{
  "head_dim": 128,
  "norm_place": "out",
  "norm_eps": 1e-05,
  "positions": "rope",
  "tie_embeddings": false,
  "init": "uniform",
  "lr": 0.000684,
  "beta2": 0.99,
  "lr_head": 0.00462,
  "seq_len": 512,
  "doc_mask": true
}
Each number is 128 + 32 x the weight over the matrix's rms, rounded and kept within 0 to 255. Layers, rows and columns count from 0. Numbers have three digits each.

# gate: layer 2 MLP gate, 1536x768, rms 0.0473, rows 1060-1105, columns 576-671
# up: layer 2 MLP up, 1536x768, rms 0.0475, rows 1060-1105, columns 576-671
# down: layer 2 MLP down (transposed), 1536x768, rms 0.0398, rows 1060-1105, columns 576-671
gate1060:152123070062104117184133055086114155107164075062149110165161140081082164095133115127108121191110180094091191063097155167164164179139164048100168147163138128141096093060106107168117096167119101107098152144114120127193126177106094167158149197143087126144156160101134136104127154123128116058
up1060:086109134151164171110201136094098164140169150135168146135168215122157161163136118063074098151099081164173134153114080121088139150178139174134157114157160058135168127057136151102112150146150103143143119135123156211146058060108135136146142144097132082097056169153112086108166099139091139188
down1060:184165184101210095118088137147095094160077117077155152104153171136107090128127136149146189090117141147168118132178117056121092106150116185113142137113145105174151083121095122130115118159186127119061117111144137144088119101105106179065097107160180169099101115110112147128089070169133117098
gate1061:097167161146111154121134138127118123137126135149098129071130123101129093123121129154106108092148132152176147120135199068171133164135151100108121090137118086113165132111124120119165121166118162124175154090125124149185121137160151100123149120149129083139128117177080168111159106131134056118
up1061:160091140145073133151135126052095108152107132100117131161122116121171139129091128146133145137153129192167176087185155116100090133177166142148142157167156134146167201140143179143173096082161129149081121134147100063123092151165109151110150128100085140058090094125096194125184159116149128113
down1061:122103098065135132161156113114148156149132135134154085120153119150105140129152186131127146181161139151151110137121166142130119236105131164137168117136110144149130123125140111138150135149137164119135088128113122130159123134000085098140167245155049105153152092163103156142161127136108105148
gate1062:099125140105110080185097147100110129132099156218139104138080107135123134064073164096183106143100134187077145148128116095154134143119144104116079084140076152141139089173110132105106148125147127072146157100165114133087091088162119147208171167188099137162172113118124120109096086097126108148
up1062:151104078160146184100113123175116124091097137182106041057110095140121116164128152136130087101103159110153102169139129053169110109176102105126127151109098141102138158163136115141135153172146101144163099165124093095116171141101157146160159117077131139092101121139099108136165137131141161110
down1062:133110075103087156106139166095099081107108133116140179120092105112084149126153069075106180072145147134114127081129080146110155070116102128158054092082126097154177118184144113130144153118136153107139105141130126097103158092255124148151122078134164199156121169116127166121093148142137165131
gate1063:032077053194095129158123116119188091129084124066182108126159096110127109106181133141085082104114104179080101121074156166082146157121151103129098170123138079139116171142134150141135103129129104132142118092081152185089089126134148124129153085108149095134108138125163121164099160186141081156
up1063:071092084110129081131138140155167152127100097112201162106136102156099136109115216127127142134099114132083146099115101116118113175110101122133083164146122128151143133112114093151135139117166121109150134133134120201094095164087112137143124096107109103095121113145138116155107111093113078159
down1063:141159194077078123143127109113084156102158112110135132147139168103137119177160114126140086135142122178079127067139130136152185081113138183147148104145100156091164138130114094120104115105112125147156117141142112093120108098255132126123102069150132128158128078131062135087149133093151136088
gate1064:051150135131145115183140109116091128109112137172121100142124100162057075107122082090149159151106150133155146145153110160106179155171112145146122147162097129075136176118109140089078031137140181130099086115121038099098167162171111156131179157130082183104150192147112130098130138123123136096
up1064:110071127119064161171146153125115144128151201069148124146131129072168146095105163127148128082127098148150116099149078127088105134173113115117151079071182043173182099107065114077151143088170131129127127110168181121144127114175147151120128122148169127126081144095095120170151109120186127138
down1064:160154119150156148201108119078190154138172115133139132090196094152131125119110174187136135138064052132162134119091127144149120114165155129081141107091104129090150132075094143130176179064133104128144089037175130094119089158114095157123137101118100110147109126076114130139122096133120080121
gate1065:107113076088152156127130179112151119141139170153088154145103120079128044116116167133088154073178120151129157112150104112120122161148101132101148113096161150103122118113140154106110139160123134100111119074183154056139133147120088110088107134131105067129136200123111102113143088101169073124
up1065:149123149185062165102109168045057060120167105092170097146134135064130098117147128123090135098158084144159145101158145086066092137090143104151126136142153060131150176124105183105122107161087142113117184082107170089100153150164209087077124105112155141151152159109104093127140126126109160115
down1065:126160090066118135123178107121122122180093149135084123111125099083092082082134198156129038225128083092093132085143063091117169115112141124129170118111197075165175108135136102099152116128117161129138081134147072118145161141175126133101130116165128145130133106131148101107134108152185129121
gate1066:138211168070158128152161119136138100195126094109114118122141138135118146128200126163046111137074109149142152163113129140072132144083075091065096115162150155087144148169165111147122162152132129138086131126107141112106104155130093080136169129138121163208098106144112158067156157108140116098
up1066:140188079179122103142129102077124156089131104144156185169170101086141080148106074093153133052129124140063140117162134072187138123135217159117226094103144155068117119149190138116119120126121161112140149105165061100078114110098142160141113150146117132097163091102143139159145114154104118154
down1066:160193112147036155162151123114127153126127076081121157189152112135162104127129102143154084113114096103093086145105101117144116170126177087085097118083123142089147130085130101131137136144145142151126164069077128117117123149000131136118147148116102117134168131119151112111124077169131099087
gate1067:072104101170084127171166124136184098073115126190057172134132122055107105146095129086166101103165149102147190095176121135092164097107102107111182074159095100153191132095135138134090100134124132085095148136143152131142073137165133098114133116199156154118159168101118137127121115107136131156
up1067:159116132112135094074124160137178119028130153120070103141149148102155188112115115144152146151159142113144062115167104072075162142165144138119172094143105055083111117104112099110142149136167133147115089167130133159140093132122148125125114079148099189084161093099159172139127123184129086123
down1067:132136148089118150229156169129150060143141139110105149054084104158146133091104092089128090125132107141118142094140135147096052154105137162122098150138173107082204122084080145125134104155101163136146157175139081157115153083113165206150125167100115154138144205157084129105129112116117114179
gate1068:091116121171084159153120121162085114081167131120175127152110110100100097087190148141116153139118109131134130096156128044130127134109092117119134131108109178142161126161118145102169134066085121117165116052177133142106113105086090091119095042148127132213156195106173118092144134173103075160
up1068:112161097140094126068116115129091144162140147168124109167092120073150069167139149160101113105110128153133140080127141115166073159117078153117146161087143140120157130160071169169154128103062136148074144077141171114157073191127145154101092082126132175134179124113141141167140104098133105154
down1068:079112122153172093117109134135168219160120174128090113061155141137116147105101153099184095115115142103076135171117134163148102151163169131151081102165166147135117149108106098155097115142195110161086118130069111148138123122110091186112135182180122115055131118125073123159127099125134103075
gate1069:126069109192135073130147136099139143129087112150133120092121123209144098122087128178102131142091163125183115189134076088149178174118122143147136151118106162159097181127138151147104105133140118110071114087087145169129108098116130090123115143104095136124141117104113140137111054129096147109
up1069:061090089157119142170074113139150157082103129153151154133147129086113132091105167160173199109122129135160165124139102153174087076140142148159121130124147190121106072138150192115135105036075129157132177116047091124206097130160115143085159144161131114131164173099102080091135132145140096096
down1069:152191151183132142113160092131141170137123113187136125150089092102151156096144162091169110139066131138146137152139144151138127099184132178101100107123118147084110105120123186163170125107118161082109133128115105181125126043157116134093155166163115160142117159066133160136084109114137116099
gate1070:102099124063171114168162139157098079120095084153205141103110163183099078111087143070115202090129127159120159112195164113145176135176144156125149085129134112099084103087103135115102106132153127136134170154075138132101131169169084186134153108197095149149099141068114160184077166088049079134
up1070:116147131118160128121133217046121110151117135092145106183077103118100118124158139108122138202173164084142150146096083130082068081099138138150173054116114108131116165133073135149172168126105155096154177080084148138050130146142151069148116120103103126112118112175156132126205173120123135091
down1070:079085130139139164185151136110148120143164178122122120112127150164073191122141135186133161157209113149204076130129134225121124084091109142120174126170154083106110115074194150076071101135140114106124156096139130169159175151096162106145150111157075101107108167151111133219141080163098106106
gate1071:149119147111075104165078083113165107097156101132191134154121113110112158127131148128126139146097166141072141126164104128146172117101119105153104158114128095145160162133139107146112103083127139112065126140087133137132140124113131143115123181154124111141205134172188194172144161129067117088
up1071:150114123130148078153121104120147097118095151128087144160091149083146110133122157127161143109211194109113177119134090078086102121116120126127130137120100135110097146128138187175109126073099129121119145138158114106163117143145115126103135121172130111122097141131127152143120107136114171153
down1071:131126092119053147104115112065083143103145129129125161150179090117147145125188138141122085117103127149105173140175165120134128148158060116154117068128091104108164125145147132149064190101170093112134170117126130157141097104108145095109165093127102084113138119184188121156146165216145115139
gate1072:105147094166084117133159164113115076091157121062125151120130114118152127188106077144110095107138143158132114141109136078136174118107099125146135133127107179133187170147112106140084104106122088151108143156096110123085111058101104125150149140122110099153098108140098119073090164153131163150
up1072:142168099149092108209132099133151135149159079134137156167110125150096131065121160097188160183106139084156084143118139149086144164118188109106101108121140101098154113067084131139113193097169087075104111073098115115139081152098075140097162067216099104127116136100173135146175170131144149127
down1072:107140095156097142126080176149097153136122165111124122125159158140134095154125157138127090139163141116170154108154118188108140131116155116148111180113111146085126129100131144163151146090106125145142164157091170119176138049158060104115131163127109128157114110131100120099118121095127108174
gate1073:079122089113141130150116175062140092131124069099117156088173125080127103141109127152107085102110074152166147131115134084153102149088081131095102094176103037115132122189066153177131079142079180123094140110148130139155067090089151125128130086150106063139080117103120158085186193213083177151
up1073:124134110075060202070158172150173114197151107151154161104149115099140117152111131146126134098115082171106107114076170102139063140093122108131118138161165088153132097087179151144153133164171160128157134114114114173094132111154156153139115147028133154094086093068183088128156125098132167077
down1073:141137155183150111147184142218093162161118152077144134120160210068166157131125187097107080129144124075090131050079082081166140130202104135122152148079165158187116090113149149122138120078086098145215110141110125097149112127202141144145122053116146149165142086121093111089128137127166124175
gate1074:163110156073092133113074168159125151172119125158155157039096118118123156151093123141130103132139159120104121094080092090055148124096123120134136108122153103091178171131099140071148103121123162156143121107084160182134152135126107167165128105095177146203151136100168082149142110080031159158
up1074:100127105063090138144139109149144165137124126141134151160125189078140107120078131095098165141109157165079164139160147094111183123098147126138145080155158180132168123139116172179155130128084140125115112147093088172115137108056133077118119125128116171117096117093141100113100075136114116097
down1074:102105109127125156143177070177177131072143115087152075185140116158114099143129161127158069125121139160079112125146101153162154153150174107154126175130086149142152185150082151098144083117112058136099147092135103111085159115230106098185119129117087065155129175105150122078144190118156125151
gate1075:079073075165114146163142121090107129103164104140131122141153164185135143166129139129127131142167121116175159128128143125172159127137138132085124110097084129117071112084151125113140142135109092122123120040103137166163156137122137119144169136170136160185084134109136132074149122124079139123
up1075:102082111172112112145121116146165143100156116172125155084153130143094121157181128096125176094106121112142145130169122133072168117125157140164098147070144109149111104186120212067097103174155113157103108118146122163131083020146121134109103163119105144106093153143118084107089118102113068080
down1075:134126155123106135126142107111131112077045126138101107119104122111202101143158095166128205136128063132111155144155128113141119156103107099090089130096144129139146180143174153186170163178119123084102080148157112028114126106161187112140143138197078097164092135096093085124162191138076133114
gate1076:114107114138120082151144126139179135117158155111168134152074127135114092163088147131150143142116110129153115128151114091154118116082143082106139158110043185113171175192118126163123104089078171135141158093133109087194108139129094069123179141115100151094181143106119133111164084101090102130
up1076:180119143171096130102150137151152184049153162099078121163136141135125161136109177101121158146096090135123094145114181104134058132092137091152130111114129197114106125139090105118151139084076117130134116127172106108153122170160094151077123148096151134089135083116150127168122107124043102182
down1076:138103090122172166113129107081091172089101147153103122106160153114113193123171136127162134123113161121136132099130092117132119167164147150137176134104147186118099138110079140133112160063114098124109115137111150161101099123079122189141108170169164104168167134164091080211126152142093121140
gate1077:113097133079114137144160101160185093102118126137135091214114101083119098136074101159121142128140178111131156151122198105198193107126115101162164139058160133098151145123145099093161118061098131104145115139153105035129104125161109152150138110111073125140145146050144107190114131123143098181
up1077:108153081133119119197089165083107118080118133130129169145114096130134131163118135116179138168062137146160159135129220114132187128109133160121131131113122085121135126136136113123137183111091112133166113108142072099118081129105145108171093154208145102150138130110140095115129050050124178177
down1077:094113121119175142084130118104155118142125127118174079113140127125140197130144183110111150153085139188130106094158118182099047181124111167075075178125135095062105123109075172134105168145165145128121132100113093203103152129051187101114156126151174136062115119160144155145129133152128160118
gate1078:113116148179158064113122182147146113112147124156158121153166123138115099124141106085162144121071127140172110143129135114185081116103120174118176087099141102080144132180072125122143117095133150140148155039115128139120102151199140043136130119061092085119100126108193147160132066183122173138
up1078:144130111106183071113085121149117112100163075101092098099102067176155111141119163126150129112167164131147084160088113164171161088088156135181097163100154190145118139127139129118143114137150111108109143129140164112097069082138195159150109160138121161085160182082086108157143077149114090098
down1078:162091135114110140111154130178121103127118167151096198135126187099151109104087105158168141097165105086112101121138100161079122116104112157126173140187120096127163133089110210137114143107126175158128160163141221101132160168143120121089072132120090171156165122148146145130149148069141085116
gate1079:059128146095142131156159098117101121135168133191239125136157165103167083092133136089076141169115138148151100104139160181142142155152113135090127114174135172115117128129094152071086142099100071195137167118152082066106102170087082116155172171124111144153148212041169094133078105148110189109
up1079:073117091106154166178077065073170114137135180132162074072111172125106134130136139090087183184129088131174163135126109197145148156115193188135145137162184169126143078051093172160104135102080122069109187191141152076117080197167109128096159084166164134099156144117140149073088189165084213110
down1079:083140178113126141070132179119116124175109154122129125148120158140080099119126073136147147157091045144152109174117117167099137145131146196125059138125118145078118104163157147059018122114102143131104144124131129127089132075137129150071124098065139170101169131094146123132126140147121126200
gate1080:085097107142143066118049161065118151143135134089161125109134169167114101127119137109121129128102101130163136159119170087104127137133120099105178110103100119116138154145094149168105140143141101163158141132092109149103128096124130123158165143073066155141144140157135150058144124207130130123
up1080:125148160167118130134142144129126136157113100086163118156103111099096124128124148113079170112164141145115171145127106178139146133133119180114125112117089106082099116116154159140200167128117119155111099126132077193053173095156118137135155138146114194104067134168138110083097111109186138130
down1080:151135084167124074215130080155154073122110126100138171160127145113120109161142105129123161089120086102080103154109112125176135138153140149181153147145076114156100085190110108099129119122075138124153187118114177173114137124149113081055087100093143160162174094127137111156190109088103165064
gate1081:109137175129160079130136106155100151094152101079151118213180173143042129151095113056103100116155149091092134150108087028160143098123140106060096110106120171112091104103097130054207116094157150103101179130113123125162100156109065155203184141130141103166094123114079138113110128143056112151
up1081:107109103198098113125077118141156094135103204133061116115139134115152067083128166097128113059101169093126105156141155101095173124095147175121109136160103167149115090107126190114122081134168172090144141140077132119183057093206122155134147146155132092102078174107157182178148179101116150177
down1081:160104146172127078096152124125158147130059138096105166113163126105152137137101150148118101081073202163126178187130175156090069132128057099136119142108110149151081132141100140153149143096125130131128125102155170140145160137147065125105130105107170157159116151183124123175123103118151132037
gate1082:118128128188120188102151141104055054142108164111133104122127081088116141121188148101094109141196155043115114106152144129143090165141140143161151134108074157144133100167106137105181099145101110120135108151133135090090074116128089143103120128165083115110141156134185163132116172126138195120
up1082:131124163114098131106170107112071156117087160070156136107091115123127127145098067138119099115117147138129125113137094113111140160117102156130141085149139120093161106104092183156184120116124118158135136131076181119197118110131119129144175167146152117134112079144131101129122199075130112100
down1082:137111120181094152149114191112137085127114125096146139165108078110128165121168197123119116080132080127140131160142157137166121142126191063111085091092127103119141138113164113091136091158094124121137117104159117116145105142255109154144083196143125140106120091096137166145098148140146153143
gate1083:089143116188176095109145141126138156093065124145159147146142156090108141113166111089111139122159151136117089143085177130135102100131158111102136121110114139092120138148130116141106070123111101066144125050127159149132121113054069086119132153130139111107119139147161114064124140198148139175
up1083:150086109162133196086163153146115143162124117089165094135130145126146166105161149088118163126142108124153087121088140135151174103102163160071160127141163144079131115155120137169180118117143145138112117156166117131121175129162061135164106110170116097134132181158150099119119137182098126130
down1083:048153146062122143091133165117155097116116143096138134084133110097144142184115111131190115113107107176132163099143136145150176161108120149138130113068074145165123113150148183113112130122151184138136146162164085121129119111078161139075178170119136128102114099161094124172113111115145062092
gate1084:097029145152107157138160074179141107152163119102110100145098072103168122099181122080169103125176092165116159072132107145110124175097135142141125072144109143097179140184124145122106134147156161167164136134156150113146137117136150139114170108060145090093172121140106168148131134129144093130
up1084:100114149158078206145118143164117158155116125112113136141105115141142093146121160120112154155181128088113123123110141089143106054121158119175104140112105114134131051117107118144143108171161172157151130174090141192117177104123126246076168108116128076118133154151084180143118121085099101074
down1084:136159116104106106145197115161109094055108142084156118094100130100082100111183154121143097196071098137159137085147089125130208159101142097129101099139134098133165072168140098115105154120075107116137109211133095111121105136162122175074089180132080146081107133185100152154095159137092130146
gate1085:046197137168071173156148136129138126102120089190104154141161142127099143123113173114154112158188079138113137110176158182072117087091144053115186146125161168109135171187052204134069169137082149174139193144148152085135110179138150098112134141110099088157218113070102104106122191146114131138
up1085:064180115105118141130144178161104169078187126168090130148092112155166205130097114110127158055179107124124098123100101112118210181163141126114080122096143088142160129106120146159115146084092142162118176131162139141133136168140088122151119100117066141149088113052135140151124136080119062110
down1085:156130098142096120137163102167099141099112119104188143091191087088112111142113172078065125173098158139152133182099126180163118052211129147199164112152119148135114147168084153093113116119106080127145061145105122088125106134203116163119133145105140107085192166092124123076111118161180165143
gate1086:125119140105099149096134096110123123125114154050139142159142098085132120193134147101147137149113127219131151145120100133161169168100149109074128097173166140061083195117119158138144131161143141132150151124134159096103075121114148165149155128114074160126096149070114123198105155089147137148
up1086:072083146166178120142155084068131156125191106100109133140099147041123178140109103107178104174126171130124076131181142092159126116131145136090119094128116068126094147131177100134180152190134172136127090120153194165159104122133196190171139096186107086119097161113104110118090117164178102167
down1086:168158089151143185136099121087112116114159129191068119122119105146163063156135074149164142142152105208125183118136078130096113142122121133095185164150133182136137149118102126133098122120163139136116097127075118149107112156117100087090141127106137092129153163203114145184182134094106178085
gate1087:156178081100126093080148128135133085162138189151124163098147134125103142151160140135129138136086136129090145084167089145121170148183096160158158237084143142140102130156102129115142159136036173159117147109143133112133117129150084118102151117108086170098132062115108106135149127142101141123
up1087:108084142156203075105100131117092098161179136129095139115147120125141100088080152123094123179044113063183078162139109108147146158149145125139126120109125155121133088121179229131116105155118176115126154166125134109141119213138189143053156132149142057122133089091162131146207101136101092160
down1087:210156101077125160132182140186159177153079133124198137101072092116131116107157110176096084110112100116109129056149169092095108208178090103159141167107123118108177092139120137117117168084103127085154164102116119098100064071068105126090165099160042163075124135114113154072115148176102094164
gate1088:067174153127057140154132131127089146095045159181107137118143181066152115136168115118120145070176119107087119045137121104163120136121183140129092131144110182176198200132093172182161137122105107146132115105121183151117139161098138117163175083112121154141161168146116126053103123116086075093
up1088:119134071124110093087201152119108170174070128103082105120112155113161151090162162112127154118194153124158133104094149063127112142142159079117093147160163156147140138123111108184203141105094101108119102121139106168152082151136145150161125089131118135129154126158117163074132125090115088117
down1088:116100124088113117098120114113104128107114126096114138082118146076117254165103122161157113103172108165132116123133120107167173125125138194123099107137081121110097164119143127158170090141120155111151102128098114175168176151046115144147198180151125129154112163165188168133183137128126149136
gate1089:151092143115078126144162106115137106115086140090128116152047127091084065163135167101176105117121145088171224123168171180159132058143098128144143147195114162109106222141173161109024166115149109114106139136121164165119148091124129161089111110155148154106179154145185128065113094049134090140
up1089:121114110177106090152130109098145147088061152089119100144224139128147142088114115119116182175157099162157123178138131156187175121121120094153152146136128157172130113101087142139132133134165107126159160155151128164134073096128126152102119122119139175132148123108144122098104054112090089136
down1089:119075152154131113096089117149093150157171181170162106134104173103077151106154095107137154119124103126112147160105142131172131066165148118139161126049147176207133120095122176138138062084132121115096122148122067160147130066205124153086143132081077124122170108129125114130175082134104197131
gate1090:184182109096150087131158129168120127065140078128085151111040186132146107118109183141118126124087095113110096126152110135132147137120104156070115136116107100098130173145088149190160127159152135104111127196122142098083161183121106164106156132131110150090091205175093115118144154086102174151
up1090:080101122105126152164153108097164100120186170163119123088121164127176153126082164107058129132139166096102178099132110123139072091171100111157138123141094107145177090115147116109108115083138155067116108141126137094174110154097124179166160119143174107187119138076109131140149157132120079148
down1090:126095141098175150140208118088131119105095128071115157148134165131156190135120087106104095178084128143164129146141077184098124150104112137142137146111096048112127092100100121139132137157089074121155088122078147116180071157089149083140117100107166140112142120194121136095116113101135116087
gate1091:144123082104067101140129170128104078104066143067098197136117140104160146103068142107186075094170109104174125122096124169157093111144165107104171095131152164065109179212177073113058063126145082105122148099098090128144154108084177071155109137163126110165179139071158110135173144159119115147
up1091:140160095145137153141102174111081128099118110144131154104164142113114143110140143095122156122075151123160144121094185097155108102151200115169128136112112173109106144153129131088133142156143128109135109106111075121041116135172176133155139118156077108085181096182121100091191075076128170098
down1091:186146154085136130096153096103112122173171136151141141133113129086102096161139126100098164155140088138137155158160123158106127163155132100158158137119068133169126101118115152125183146151131151155113159130136183113139150164000123088072147202158127155108118134139130149155135109154175125107
gate1092:131090156102152165183153108130166142126151117122153189102144117105129129145076134113105118132140145137163199178166121165155106106170118120161138097157178180160163084135132080094144148091162160110143140117101180147064118143119134085183132174107143147134173121088123040135128120159115157125
up1092:130123149135117125088105097116141149192098165132099152156132106160098159142173122101143213101117112092145151095114139137166139127141112150156084114128096153141129153122176134121129075079119135104119105078095111154162130101129150124095128105160100107149141074177100124119165140118123108115
down1092:140113129135079066144105086101142124157119170129119145115108143088052204127113123182129096062190172135134184129091159119105139154133134123052095150107094181108123186094138113137111110152175116150143141109117154117050163121000130139091087135092113097098156104084126135084151137129104157082
gate1093:110084103158125133157115133084089147138131119143170085103153158139115137121132105119146111156183177113115147168122145109182142113133110116094135122138131180108183153163152173151133125121132141125170145134115132137175156176128185080096184136106111121139207144119165168136208116173113091134
up1093:118103157168159089070147083145178131095063069102074150102164112147133070073090097121199165094116092098150165113182112068136165115165095150119166114159162173128157083187139153129142086093118164094107090135138086153118118169133144114100104098128133130112094176147164120138062105138088137154
down1093:114148146098134144114143148129130139096123128138174103162131120122133123130156130123130123096145106104159079065121115122150140117152171138064182170105136113117103080104076082153052096131103132084147133113164142098078133122162145120119104086067091133154120123142093158167136142146134131113
gate1094:181195132141133163164118128115153129109135097125135135127153182150126176089143119126133129168114173163067124119071109141096144198177116149139133145112173149176089146114100105086147160125132173158155132105077072181146115119121114086122123099080150138203131172093187153206102138133125132119
up1094:117137115133066163120136054096114100104088140110143137195200090151151133082159126139130099156123183159105064148099131163086107098140081175136141132112122153101154150099174132091216137149146151121107139188101078103149152123105134168093135157161158081135139153111085148152148156196164098106
down1094:240115135147107099129097181067106079152151048120105134153127127136167142109094146083151137131197161182111142142165108019150158146114151115130124118170133146152114164120134149152174103130160140077138126132081148136133144147093173097105095103125135110177105116094114148200130170097138112102
gate1095:080159157178094088126140097179157133063147079103152150134072107202108151139166141175146103139107067105152164139085157117179152153107149124135115138081133164094100068144121110157138105100108064070103119113142141176125087125136135081106189161123082099107134138115167168084153100127104146170
up1095:121169119117135126131126084100131129138138108107148121136132106152096144167137125117128164184153088187150134126131133021163070102125093127141089143169157127131107108182133099146196090144103112178097106118191140098082123034115177062090114109140080120097105104110074167141139176130172076159
down1095:202102153139136150115115114140152117094152107160144155126157144110128129102102158141137083133142177132109127109140101134098153177176141116149147138095171075127209090133117058101190057146163138147088109165074166137152167133090115136164120107135078137143129098101136133148179136117122116138
gate1096:108107129076117188130122104113157170132174145099140189130095096152077157106179139123152103144141199109166144102164137133073145209175140174102104111114141087136146094143135116140151126137166146101123153063156153150097064119100124090143155099129104120119149210102147170069190148100110082143
up1096:133099146143079173121122115172076160135110188139202177096109094169138169103154142121192122119068125080124082116151147110184133201090181170154110104128124134111114104165153094145151189138165113173191091141077166165118154129198130165160111096145135079115114161132101120167118188124158117165
down1096:079133113237159117114137124159090182138136160063143102101079166113124125120111084169187155101096071105163093147140093107121130064157139177121076109141185102087151115154143129151098113150128132174175126166127110134162133097201110142141108094077159140092118098165099113177120120125157113132
gate1097:112151086168164129148165111167161163183106084121108100136066167113121183142179171160094159027150145126155133155188142112109143091140143092068139148160094102068123142109117121181112184159160101086144161124118133148163112109178140065154139108128143106141142127160163107107130146097153124118
up1097:166174104093130111082118199101110162149150134107147192134147146127152133101185100071165128113142138115115108162106189091095117094113069145136124131146109087103163104155124138124116084193140124121155115109128170113064087194148104099122124135116119139173124119076122209074099136188090077103
down1097:206123079153171112103163134150162191132149155147205127132200098134116184116137180156124092120115185089139135083082084161128169141133088111124104109112111130086169130173127141110156135138137092143158124071136066151089073124136112177191136132095146097196071115111123094149151199136080127176
gate1098:135150119120111106101161169050164042128156164170153073079136079028129076180101144052140166073108158153115122171115153077156070123078201142129097140116163159178087113093120140088161150127148071071069155116143170030112184188115119108152135141056110171152164139063094165182119165144160172153
up1098:191125129098130108175172075135096110149108111134201104126129168195123142159048146113122176120103143131114129159105109152101110158120087119125161101150199118129115139147107098141148163161163103157172167098098122105110128182127087152128125112142108113128120111068129149133160135160112126097
down1098:091115105157153145155103162161122105127122109101177116136071093147141134114138144169118136128168176121170177125137178123059214179154114171140111057157161125160174118170147172089129094130143117178136106147159114096146102092142123147150158156149153094135093129179182100075098157160134115174
gate1099:132153148056073164135108067124115099155131149196095172079141087152074166139157110140071092091165139136161123079145149123104120159177155106086088116085091108162145131146063146123159110183095079137146083128158146075170126114111060120113139111162143125146163138129183118134130131134117068091
up1099:097104109146093123139200144090170166104192181080218089191128055117124096132168178127161111084158092094185152119168106041090082107152152164158155064151130138076181138097110104101096129128092142156132103113142132194089135175138150105116127165100109165126150143167124082110142166089139083159
down1099:150153123115164142170110115192113184098118137125103101088182165153160096120134159096154168159140107100210110178098100123175122122120135157117191100128151174096140140137141105132128107098114138084138120110125091201131116169151168153202134098158124182169174075213109166049138158117169171169
gate1100:118090145086065146110139118170096142139096140146118138116040125088105167152109159135093086172161145169137162140146150094117162191120157100080096128118110143104141148155100151132144108151114111160116146134143180075094153122130113104147186139136102084150136165102074167087187088115104058150
up1100:123181117151168144201121184082141127128129128120157116136158192160050076106207071108104139110112146078169127173128055111138104157176169118101143089129118112088151078113104128090098132123099109138101142101123097147119161135119157126136169157103093152155144127115138094136079148097095152125
down1100:129149134146107090122123129108209134146143063100139125211143165137108101167132148110138070133073118111109060102125097146152096081149124142143155143152125190155113071135089101121117146121123124140113060185193129122120126101206109120105064093109181128129193097108088139199093115129142104119
gate1101:112145178127146147175138153111073078169151131085133203136092098129091096123161162127107119104128127106148104153155110139113107156126130146106130145161133155097158116128124112108128103147175098168107178097163150117121124111113166132229094125103131135170173142119161129107172052118119149121
up1101:176163112160127139118101095087063061116126127146130084131150087168146152206160151149117125112101105157148114114165102039120095121109108129156131178082110159137183155119145147070123139094126103183176142114183148134105163107125128135159125113127124173166162127111118132140109118092159146137
down1101:145113120134117138127081118125118151135092135100152093128089064136132095146109111146145091149103160160118100107111110118134109076125132126145065176089139127137131128153111142133155136123098141139119098154140138122153130117255136123052119117142163147101115124138140136134155156168170142146
gate1102:087088113110172147161200143147159135107072103131093117085092125089110152131124104144173111156138166132133153149125060100130155125159132114137118109108124193126106139156107105118125185125148161151108123112078139072132132099074118088120163105140066104121135169117173064118166124124151138145
up1102:145100134153152094164132153160124129179145164101065114173085107108159079182106128116188134055186144157141135076113155129150183169116089146138133123154165124142112188150129158149113079117131171111120174136167146106082121156135117114085151162120172134120117110151131154165167164156104145143
down1102:114067120107128194132106121118155103118140172143134148122129129108143162166167157096178135142078103166152139147168122096115152137118114126104136083109118195120144142117154078139109097131133104083155092136138157133122137107000144052133136117080135150148171144112154060172169098098113090135
gate1103:093085125105133125155113060156156090133120133165165162137133054140133103073132113106072107095146117124144188078106144151119159192133174136132114096139119099117107073142115163197131115176079107118102119137135117124115164138130140125106105178173123151122204190103090207126169152110125067107
up1103:131127153122094125175131105050154109162188165124155114052171134172120101159114112135155181109174089114103143222089135190101132154142156138112119136104149183096148180169091136117138153083150150073162068193155151075080141119126142119179158133050145193142111112110133098116107152155132083166
down1103:104083116168151165179138115130066069130114091172161209155094150148101119148160139125120196188171173121142156135129107098113126184123117086140126130136132161120123083172166159120082112161121093136171131071103101111097144106136166126162098123054066134178173157155136122118215168126128082152
gate1104:138114197165140142108132051094091090097142152159127172125110152090158142126110154118127133144136139133104139115118131127168135140134158143115153129153088134151083175132075152103152104155130118151114139126099059138063147084128137126133170118095107104138128147105174093146141110104143107140
up1104:061109102088132141120127115139137107108148170083086170182171135088174139121167075128129138168109087113177120078179106184144137134102101145156119120149185161123128136098139107113141084178157147116095115146121142170172146107107084143098103093156162132098171145100134086142111072052157097109
down1104:078142218139088121080165096087087125128194122100108098105192095044121160065089130094130088121131106082153163121141080178150108207099091125126144092143214145177097127136136152146103066111122107076076171124161155076124095101113137179110101121138124101108132158163116109127193149088141147095
gate1105:114097102160113098114084168128117132089145151082051094113100191131115089116113145084099141088150091099201174156112156137121120105078161089091161102141122108125151154089141119170140122198112126158131170125128148152116080143139139123122190100182140121124178133081200125108154134107135067125
up1105:201210109100134177096198145143199103137089090150123137097124138144121125092110095070117221200144154126088151156106100122152093135241123100168114132176081162102203175157134161087138144114163155104124154118152110143126104155154120080090111145074130189144146102112156132176128136142053150181
down1105:146128135116046121146142111112091102138077158128096077121141137138119197182087054155162137137110133119126129148088043127104148099188079115156135113179109129147120148114160206154138174099157111170119192158193109190135086168082142130144150120148154124120095099118120136087140060115108133110